Part of a small language model's weights: 3 heads of 64.
Each number is 50 + 12 x the weight over the matrix's rms, rounded and kept within 0 to 99. Layers, rows and columns count from 0.

# q: layer 6 attention query, 192x192, rms 0.174, rows 17-20, columns 0-191
# k: layer 6 attention key, 192x192, rms 0.178, rows 17-20, columns 0-191
q17:39 44 67 68 46 51 46 60 21 61 52 49 34 48 46 64 46 53 33 69 62 39 43 41 68 57 35 41 79 38 51 56 39 69 52 38 60 48 32 38 61 34 66 56 37 59 56 39 37 52 56 50 53 53 59 64 62 36 42 33 66 32 71 40 44 57 56 40 67 49 46 48 53 37 15 71 74 58 36 59 54 40 52 59 42 65 54 63 62 57 62 49 37 39 32 54 42 55 62 47 38 48 62 47 42 63 62 42 46 58 51 44 47 58 74 59 54 37 46 71 56 40 53 30 39 55 40 47 57 50 52 37 60 47 83 48 26 66 55 59 47 53 57 76 51 45 45 44 38 56 60 36 58 56 65 69 51 50 57 48 50 27 48 28 65 65 29 74 48 48 36 47 55 71 50 58 32 50 87 62 59 40 26 64 70 65 71 51 46 67 68 67
k17:57 57 25 50 28 34 70 51 57 64 55 34 44 48 43 53 53 42 45 40 51 30 53 48 45 58 48 29 39 61 59 66 58 49 55 63 41 74 65 64 75 50 43 54 43 51 74 46 46 45 54 32 39 54 52 60 57 74 53 46 67 61 50 25 62 39 54 61 56 64 59 37 47 55 61 58 38 64 48 44 41 38 44 50 63 53 55 45 61 56 44 36 49 35 54 34 34 59 62 45 50 24 27 44 59 60 58 48 53 53 42 40 49 58 35 44 47 46 54 20 35 49 50 64 60 46 62 34 38 50 37 49 58 44 28 54 58 37 42 61 39 50 56 42 29 55 49 43 43 42 41 30 37 52 44 37 43 62 41 55 25 53 55 52 59 36 43 34 52 49 49 53 31 50 51 43 45 52 39 60 48 37 67 51 44 49 57 41 50 62 28 55
q18:55 28 37 40 58 29 28 21 58 52 74 42 57 46 38 52 54 38 32 55 59 55 54 34 70 77 60 85 61 34 52 46 43 73 60 29 35 50 69 26 45 55 39 71 51 62 66 74 35 40 20 40 00 51 38 53 43 38 39 41 23 66 70 51 56 43 47 40 47 67 25 38 61 58 53 77 35 49 70 67 62 42 51 39 82 64 66 46 42 53 24 27 54 68 56 35 36 58 37 61 51 46 57 73 65 49 39 54 56 42 38 28 60 41 35 40 27 36 41 46 71 28 30 31 53 78 55 42 50 69 47 35 39 45 53 12 50 66 50 45 30 59 52 29 71 67 36 28 19 63 42 55 52 91 52 41 59 25 34 69 61 41 27 39 16 48 73 30 39 44 20 60 38 60 30 44 27 91 57 57 81 19 60 56 60 60 50 39 38 21 32 46
k18:54 59 53 72 26 35 39 46 53 54 38 36 51 63 17 45 41 66 53 36 56 54 78 81 69 53 56 55 75 48 47 83 53 59 57 61 45 73 63 55 35 50 44 43 72 48 70 63 62 75 41 57 26 39 59 59 48 40 41 53 66 66 53 54 67 54 63 37 56 55 32 66 46 36 60 28 61 73 39 45 53 47 71 65 42 64 46 43 55 61 46 46 51 48 28 55 58 55 43 49 52 82 36 52 79 52 44 51 57 80 56 29 28 49 55 73 65 32 08 42 59 24 52 37 46 47 34 40 64 48 57 39 36 76 36 82 34 74 44 51 41 29 60 67 36 41 35 59 40 36 93 47 54 42 46 59 66 34 42 64 50 41 49 65 64 66 23 38 49 60 59 53 60 30 54 43 59 43 59 63 40 18 31 38 45 58 41 50 37 63 60 76
q19:55 57 45 59 41 53 46 43 42 39 30 34 48 60 71 56 63 42 50 55 50 60 45 37 52 40 47 57 58 73 48 49 41 55 56 34 73 20 51 41 30 49 56 39 54 38 74 56 47 38 49 43 27 45 48 39 41 45 47 50 33 60 52 62 34 65 51 55 53 42 59 40 48 54 43 32 75 55 41 48 54 58 57 44 53 64 42 45 42 52 56 61 40 41 50 56 38 52 69 65 53 58 55 43 47 57 53 50 69 51 52 45 46 39 55 42 49 43 48 41 54 51 63 62 70 51 64 61 46 46 60 43 47 54 51 53 43 57 53 51 48 51 63 66 69 43 39 44 47 53 39 51 52 64 53 38 65 50 59 56 63 67 51 48 38 34 53 55 53 58 53 54 49 50 36 60 63 47 35 56 56 63 58 69 62 57 46 44 44 35 48 31
k19:70 42 49 47 34 29 47 39 47 54 48 65 31 47 40 72 48 56 38 50 48 56 45 53 54 46 68 43 52 50 46 54 60 49 53 49 62 50 56 52 59 56 57 58 35 35 57 43 10 57 47 47 39 39 37 60 59 43 35 57 55 57 56 42 53 60 52 52 58 44 56 65 37 44 59 54 64 64 50 45 42 36 51 68 73 67 57 55 50 62 52 47 35 52 57 53 45 45 52 33 60 52 35 54 55 49 68 48 62 62 37 60 57 57 42 36 48 55 30 43 46 40 59 50 56 41 35 35 56 58 50 24 21 47 61 44 47 40 53 66 49 43 55 33 40 49 51 54 31 39 55 50 37 55 45 32 62 68 65 42 33 45 51 49 60 50 52 50 72 59 36 41 52 46 37 39 30 39 47 65 46 59 58 48 53 71 57 47 53 55 35 62
q20:45 50 40 35 50 74 31 48 42 14 44 53 56 39 49 30 60 42 60 47 43 58 58 33 67 16 37 48 83 57 45 44 57 90 44 21 79 41 39 60 51 70 74 48 52 32 64 62 44 52 55 50 14 75 69 55 49 49 24 44 52 28 56 45 71 77 40 29 36 62 56 45 41 44 60 45 43 24 55 39 48 27 36 52 30 48 72 41 29 77 60 79 67 61 54 56 20 52 50 27 70 48 41 51 26 35 43 50 24 73 40 38 38 35 74 24 68 75 51 48 52 31 58 53 41 07 43 72 34 15 88 25 41 46 53 18 40 51 45 61 29 54 68 48 41 73 57 47 56 41 87 41 72 61 43 26 38 39 43 51 66 63 44 54 52 73 48 46 58 51 44 54 63 44 42 77 51 43 27 29 26 53 39 41 79 34 56 65 63 67 46 40
k20:56 64 55 46 43 42 40 43 54 41 55 62 78 51 72 44 54 57 46 32 37 41 58 71 56 56 88 48 31 38 49 48 37 64 50 61 70 66 49 52 50 20 59 47 54 52 57 28 37 52 30 56 35 42 61 37 30 52 44 26 54 49 48 57 23 50 53 45 53 58 48 31 53 59 58 39 50 55 29 61 61 60 81 41 58 64 40 80 38 61 47 23 42 58 32 44 67 71 50 43 54 34 51 56 47 38 53 58 57 58 47 60 55 47 34 57 66 48 64 27 29 30 34 74 58 41 44 54 71 36 41 41 45 37 55 36 46 74 38 53 48 46 44 64 43 55 70 45 33 43 42 31 63 51 63 83 50 51 50 46 53 17 50 68 66 55 64 66 65 64 43 43 38 49 56 45 48 47 47 65 61 52 22 59 52 52 45 47 46 50 32 59